{"d_model": 128, "n_kv_head": 2, "head_dim": 64, "activation": "tanh_gelu", "positions": "learned", "tie_embeddings": true, "beta1": 0.9, "final_lr_fraction": 0.0, "seq_len": 1024, "steps": 10193}
Each number is 128 + 32 x the weight over the matrix's rms, rounded and kept within 0 to 255. Layers, rows and columns count from 0. Numbers have three digits each.

# q: layer 2 attention query, 128x128, rms 0.0553, rows 27-51, columns 0-127
# k: layer 2 attention key, 128x128, rms 0.0524, rows 27-50, columns 0-127
q27:137128129120197094138138110128109037123141164106107116122126140111104160149119182171149151128141128130132141131123123142150145117128157136114141129121119148132125151147138098112116142147116118127121134119133128106141109079149144124115109138114150109112150131151127133159124134161152125077136121104154128111127121157129066133121116137108114043168136151139068127135136101156172133156102
k27:162130133152135145119157087131136071122126150135131165128123087112113163135132117100114175117158117139123161132087108107123145110128165116130135120122112129129126100137135140179110119137109130136117123135148120095118160098125061096144126119142115105122143127105129118155131138125156124119094109132118131155127166136162131123153117139119115124113116114133116126153114111108163159123131
q28:130089110139133140123111139147140150107119134155156112127154128161129153125146104094123107109147138140149151147123140118119117111110127105126103140134130124101123120116136143126133099117110113120152121136119137134122116123165136121134128111145132129144119112161117146117150114146116123144139155149137131149164138116106109133130095143135151095146163110127168158130127145120088132137143
k28:209106154088125103133123133092130163103149117079137129109137145142125128154118121097145134081185159126143143138122175108132101159138082143152172090110129131100105089127160146082137184095161092155127138109177140104117091086150148089099123154104129152172150125146180115113117091165147093133119113148140161104108156140140109133149069087120134150109144171083086160073128127146100134142141
q29:131034131128120095142143175093149124118152161121135112126146130154117084160108079159166092139102148126151084159111122141119120161111158136121115134121128155101105123136102123131128157133116145153133147133133129134120110000106148134125105128133103143139143127115128125057136116114115099149153105134143153106119122127124134117127163114120178012104099112128151113094159126134108112150098
k29:183128096161138087083166121129151025108112127147130105131130109083121171087127101141119097126134131128169104128154170082127111214144140126129154122121117110124081198130165152176124139085082113115109104122146146145120176121150094136127137103088130122182110124068127136134137132146126172123151131080112103154126160113114154136132150114111157131149121093147090099129130127099091082127146
q30:125255138111098130127100085112132204126138121118109084133141132133113079138133140133123112119128128123103131114124122130112133109137118128132096148126123131113121119111170146122158102113165132143141126109157113130131093186133114093129138153103134126126140146102143136117134134099121118151119124075120124148131111140129181126115117145129150233104121117129192098140148137112149072116153
k30:119168131113109154115091094118165183108126092140120119126124120090127115086153118139138136136145149118086151161112123123132119087133110113130130112130096144153125134118118110157112115126159140130099123095121117109124134223117170111123141128143134083107130139077139152138112124136123071112148168178110117109128101093135130105112084095116156154115136128122111166130131127136142148131121
q31:132000113144160121124131075161127060141132138143119126122113145095118198114115130191172186126103094123128123106130120143155139143090147131099147110140154122147145150118103079110133132137113135140114059141083130108158117056106192153128119129170156105109140129171094135145145150143140140114127132131134135131116102125126117132124096109151108000173123135105080133129127130132143154105098
k31:082069103098108106111134104133097089151150143107122199147136169141112124129135156115143098156112118118120105119118127135120134108142102137138102143133150140145120160175122144121155120143100124165123133124099099155128136103129112090136105175091126184085124153052157115142142114122123112147145152123136117125133136170147124137097167132160113084120126155124141105177124094094106145132147
q32:155067127133124124110140156177150090119124147157144122140150140162142125095156125108114126110122099125129128158113127108129123123138127134121131117145129101128142096138145133139109096144112124099159097154110146140133135114118161125122118163143140130137114111111115131121113132153118143118126138141134128134126126109103116113134130134119159003151165128131116137114123145088097121118127
k32:172138133126144104152084157104123111115140147097128102085110137096108160111111144179158090131146109171098118116085162145177114121092058095136091146122087148136121080151156114120151088098137149158145126101158178091117116088139116164121169138089103187123149165168222119150085153084132096076067120120114137165115129109088130155080153139156111145147120163105130127130161087153151089162092
q33:154173125128074110136150145112134172121125103152091152159160118130148000142135111157112098152110121118131105150130091129106137122101144137124133105109121130129128134107091149108132128134092134127124112131130137151121113158147078109127108138140110144138134138089129116074133131120132126124125109113134078125121134172122186096124089145106188253129124127147151138126141159146117116096086
k33:121147124122100126130154156150153162124129144134124139122116065132139123093133168126105139148113148144129115113135134144122140127146186134116143118108101123130134113128108128120118130136123129138139108139125147127117117142118147107126149123134123106134119121116128127130156174124127123123101108175121119098147138120144119142139172132127107177111146128140127111122122126123105135102114
q34:090071141125117097154129124137127089127150172126145112112133096116101142144128130127134109101110114143170137172122144126142153095143126113133139130121111121112127132105106140130138140101167112146158092115145131106132147190121152123125134120102124148094138129074132150143109129130113117124130104149141141136159125169123054131140109133102143101151138119132149122123135102135161132120131
k34:093129159116104138118117181137163086132109095126116123112134116076128171118144192121107142146148085124152140124108144111127100132152121129152126093109124123134095110119151118116103125123148129111111167116169125117127075123135164127109116135144121120114115142170114130157142135107116116126123144135126129139120137116142114132149166168118075127114109133130104114133132114127157126133165
q35:136110119122129131117118120150102135106119129124147123123152141161130220139142108121142124129141137131154143127122141129119147136122131133158117123141134125106135136116151137109130119120151109123129132149126133132131109130139098130137137139144127145153129111150117139136134152140127136155128142116132140123141125129118107129125132118128152052134143111168141121147115144123125123118157
k35:204048148110132136145139100126084123130132104091124135125068154124127149131106157154137127156117133125139149116095163131141160150129153131166141107109122133113140125131175119124131139117150121159131070138135150147124180053177082117107105122062151187154118109058120124121156127144110126126134126071096139120112114138136116141124111114106090089132128144098134117136113118119118110131142
q36:164000136121170110143115091114145014125145181091144124094096132125085251107115063105133124116163150141127146085112146142094121123157167102125111110145148140120108098109124133103115162108125148142114108107125152128113144000117146142122127126170112168145150110177136107180152101118102093099171135091125161091103131155139059127151111113141129000175078169137078106149115116167160140175151
k36:174024124123115125118175158113140118122140156132123129119106065120117130166121152109119112131141139124131115143114142129114105128160091144134099114161143140119128154145159140056138130108101146158114115135106141134108152116156069168118083116168132123138112119124126126110170138131146128150130186096119114150147105122085129148105180127144126077119138131064090151145125160142138104179132
q37:109255139116136129136113125156111231142135103121136112122138145139114000133167125128142155105101133136110140121106121152124135143114113136130134143119117134133153130125120086141110086115118095152158138115121128120161101204093144122120129131106152135143112107116126133147120136180122118106141112108149137125126108140141085147107159122103124255154175118118147155131114133150144129161127
k37:150144150125140132100130111083119171170129103117091118107084124089124160120141120099150160133159109152115129081144154115125089079133121079119157139115123095157089191115149128135135159124122121112071107134119108121136131137139112126152123119123122119155082196132119100119106141117138123126132103129136143133122153165131128129098132141097086177138081132085123131095113106136129143187101
q38:108095114128147138124138118126111152124116131123123168161128108173145148175145158158153136141147105105163129098143131141126124153130116134170158109123133130131136122149114168142123107150112148127103140151116128128138117148154122103118134112136121126165123124155122107134164088127139142112109122103106112113136107144140162122175097107114138123133145168149145106112105164111094158122120
k38:109125130185149124111171162151158172120124095130115137140134067125131093098113111127132127123121129131165133133124108129137141101175117090120130162146126090154133150088186131104121135114133133157159166126103137131159145134170130155164112091191157122142115107053118135150146135130143132099124157116130104170097132132105100121114128148130102079136144148173170187127114106144074109151160
q39:146107136126132120140153142130132087130136121113141145105118154149099204139123153142130120135132163135133182121117138127118148098112098098136134121131122109125135139126127094117106159140158109129138157123134124123128145072131116132117107123137146136095139115220130136143129099157142125110132141175133147139126129147132079139150095104138102056150125128120102121130142096116124140112115
k39:203128127122115142151124118124139120139125133117119123109156112123130108133119144111124118135133089122103124142119164127123146150106146151143158122125135112094118109104171104099133138120139142124130117131142131111112095145105124160115115146139136131091124121234117110141105107134133121129134163144124119104144141126127121142153146163120119155123120135157106123127138139154125140096104
q40:140133131141162112147143119117083086132124157111137158068105128104087179097134148169151152127144116143123162118110162147122138116139122095159138153117131158132143134115135089106114137119136111144104128106154117112125078105133136152138105137131143131091144160139117144171087094133138127126120148131130156141133145153145100146116107083108064057139114148037112136156131111165113155125118
k40:098123097152121133144115106125125068134135135131107142130125129162127129102121112162119081149136133117098112136113119149092142149125139114140122128151137150116122141158167148111109136159107131131101073110128128124099117143120130130142127099152104088105132118120129142145152126121113115150150123097142111111132136125148124134118150142138137085118136135143075141151154150126106121126151
q41:103168133134052146117146175139128230136119114165120101157154151127176064127146114119086090122130073119153119142178131149111111136100150183134128125124121079102104140126086161149132107141132119107147163124142121162129164140140151107124126141143134110135090137051125127055144150126144104160122117132156096104136111112130163094130171161135150165092142129156150161099155176086120142172109
k41:121199115096135129125124094127127137118120183135148085112132149131136128122121108134121122115159084140104156141128170147114134116114073143108124146116083116171109147168033143125145101153158140149135100119132136102156050117151092082122142137132140126129111144163179109105135124123142111124168099142146151087112153096156112151147175148115123196115153146154153134112118125121126178139115
q42:118032126149144121114149128142105057117132149127109146111119134145141144126122118164133117132090141121159125154098124118130156130111144120139140112136124133128145184116148131139146132124141114127135143149117117110145168061124129155138135145116135077173122116129116142172137178153132140140134112115153129097106116109118099128116133157094187028150135127171155128142112101155151095108133
k42:083018184111146130156099156086097148176139137101099117116102098182131108109159126161148148118122158125137144120118085143112128139091192124104187112146117125152138070091147139135136123156106131109101136157122114158086073131126135133139131112115103152139106129201101138112124124107117125121139146135146156109093085115119097142135112116116135100119110167129112091134113123118087134144152
q43:148170140106146136144125103086141082137147130114122113113118145137120187125092142134146115129145128131128147134116146140134126126130139134139131140130146151122115108138142135120156159134111142131106115114141136112125120163124140112124148137130122137141145161165140120128128135096130131133140150130127148144122135146120142115145125136137134178136088141135134141136115112112144125128131
k43:170168104123116144110124142163179138086140176125106097134182099088145125094192082149116094145118014089118107129085116082148093147118199122094107160159171069096133085118157158116148090133135143083142159183058121134131118160144170113103140133126170158145084119177136126121140127081143077131115142157119017095161144086114167043140159149137133111088099083106190150122119155164157078060150
q44:106255134141161136134144123118114255150137164081134144103129162112103007116151165109128156148144134150085167093125115169120118161092118123129165149120149138151105133145122093137134120127124108158123144105158122161108157255120126145140101125123130134077127160107125130137096108115113114121155130137128149146106102126150113147102129097117106255138107132107073108142125116166077186156136
k44:141255085119107120134128242127118138100111175130114120129155158126148074084125132138116107122130115152105113113127157137131113120054110135109114141136120087114121111128156098095134115127110117114145138130112137140140074168171092166106107079110151130099088127184120115119151112123127141152157115190106125125141109119139169133112161123127158243110122112136142153098172139136126128108118
q45:104054139113172096130125122132128089125126180123135107125086145109114255144115152128151173130143117139141155094121174109139123175131107061126137127102115141144132110126179109122111142106109109152116077136138114099131138029151157143131070154108156113111145116225119127184135109148145157099134108133127148159114116163127096171106114099131059075156115130122076151146120091165105167146133
k45:102025136121150132122116184130125134113111186121134161138099145107127105101163144130133131156116106133127175118148156147175134089148117132126140138133126115138129105164111168126121139112089124131119095112133123119112133080173136119141157112131123094131144125136134118155148148126109099158171121106141126178129087144131115107141090104098108079112123123076115097126143142114146136144117
q46:103000126134175119145145146100129000171167155093125132123103115154089255139089096156183165110151134117177155092115097120100101110154109107136133129117140148162105115155124103093145195122123135134118114121145118150104132000133158111130116143126094153105147152198143133121135131108130144124168162128151160130108129115136105138145161129136110000137087157128076099141133082115119127126139
k46:122029086123115112116098165124140132138139159123117141146125151122131170134112090120135137128137139137098118096140120128100188181072106171102084108107156118086140134097139117079105128129112123127141060113108123098115126069171089141143152173124129103140113114152118141101164179120151139141099120192148136145095147112073147124082124138126172069121137120137127145110126137106137124127134
q47:111057154121158151109145102105135065122129116115106147141098102108133148130110148155109147136123108104138107080138095117130132118122133118131117124129133121147112126115156131133123159160151162111106124132122107151141120049118133133148117143135119112159129138194140098145126103104114125126145114110125129119112128135137154126151060156122132092115097160154077099148127114124172098143127
k47:115137132130117156143132125163098149070110091118130146148103123078149134162157113160137173117117086143106123114141140135116095122167107152123134113152091138094150116130126151160087124136096145138133106149105135102156123134164104118173138119150169099127107117147164120169142127135129123056132113109149118157129133101072107176083033164112131120138158122135172115141151126121184123170100
q48:128031144146169113155139149110117055139147190101114128113102100117118220150095138123152134140132133133167160100140105133145135128111117108147147144124128131107119125129122103122129166122124124135111140121149116128121101066133110166141111139126122130096144144205133114183116137130142116076122141145110151123104144163132095136123117111132064024126102158116109092131131089153083179187105
k48:101114127103152124107111145105154155148131154140101099136114144143137129127142139180124113168106084114142127137137105137164128142081128101130141152123117126196135120174056124172109114140145134159102105117128135121146048046173186093127117136167119112115133142203145138134128117115132120135134117173146131086106129106150149118154152131111135059115161140145105121089148125121147173129131
q49:151033120125122121119125135142125057126122127153128144135135133132122128132138143151130131118099082128164115158118127112151122103132103145133132101127113114129144117122135110116132122151118118127135106139114118125153141071090183104118127123129128113158122112149112129113122140162125134142128119162140120147141137130114107138135108132103130009146149112138176146113118121112146085099127
k49:132100136141128114122104100110111136142134118111140163111131165135125148095133136154095168122131100112139142146148134089111151125127140140132142119094147115097115104147089115169121128123108133115127138105119122129132092109115180187134127121124146140103131131111155121120069135150128146112142127110156103141107169148104126150122129140155125121151114121109129121112111101113122142118134
q50:145118124155172110145162122144124134129139181119139092099106124148092192131147145134142144127122109142125130115115129141117166147146098076143153142107104148159144118139128096112112125127169128146120085125125104097151107119147147158127077105132159099093139140163101125182118107149118109063126121106133146128105128160140084155129073125113099071166117135123085095149137112161090185154144
k50:126118128138151128130128083131116075126130111115137179131138148135131150127122130110131123149142088140117123167141107128128159123191124143137106152140131135172125198126143155148124125147099147130121121128157121133130182093108146141140111158135128108087133152084129127132153102132130129149133147160116134120129161150138123131141160133108112070126131135149153111130126122114107110133114
q51:144209115117107103122130119102121203133132148150134112150142116139125051178140128085122130138133121121128124150141132131132131159114121129142116134105132157148126119144118131172108115152162144110118128132132115126131131223101103123113119126116123103122122147086134107088117110114129142145142092095119096143120116143138201105130165143100181250147125125121168114117127142127129133092112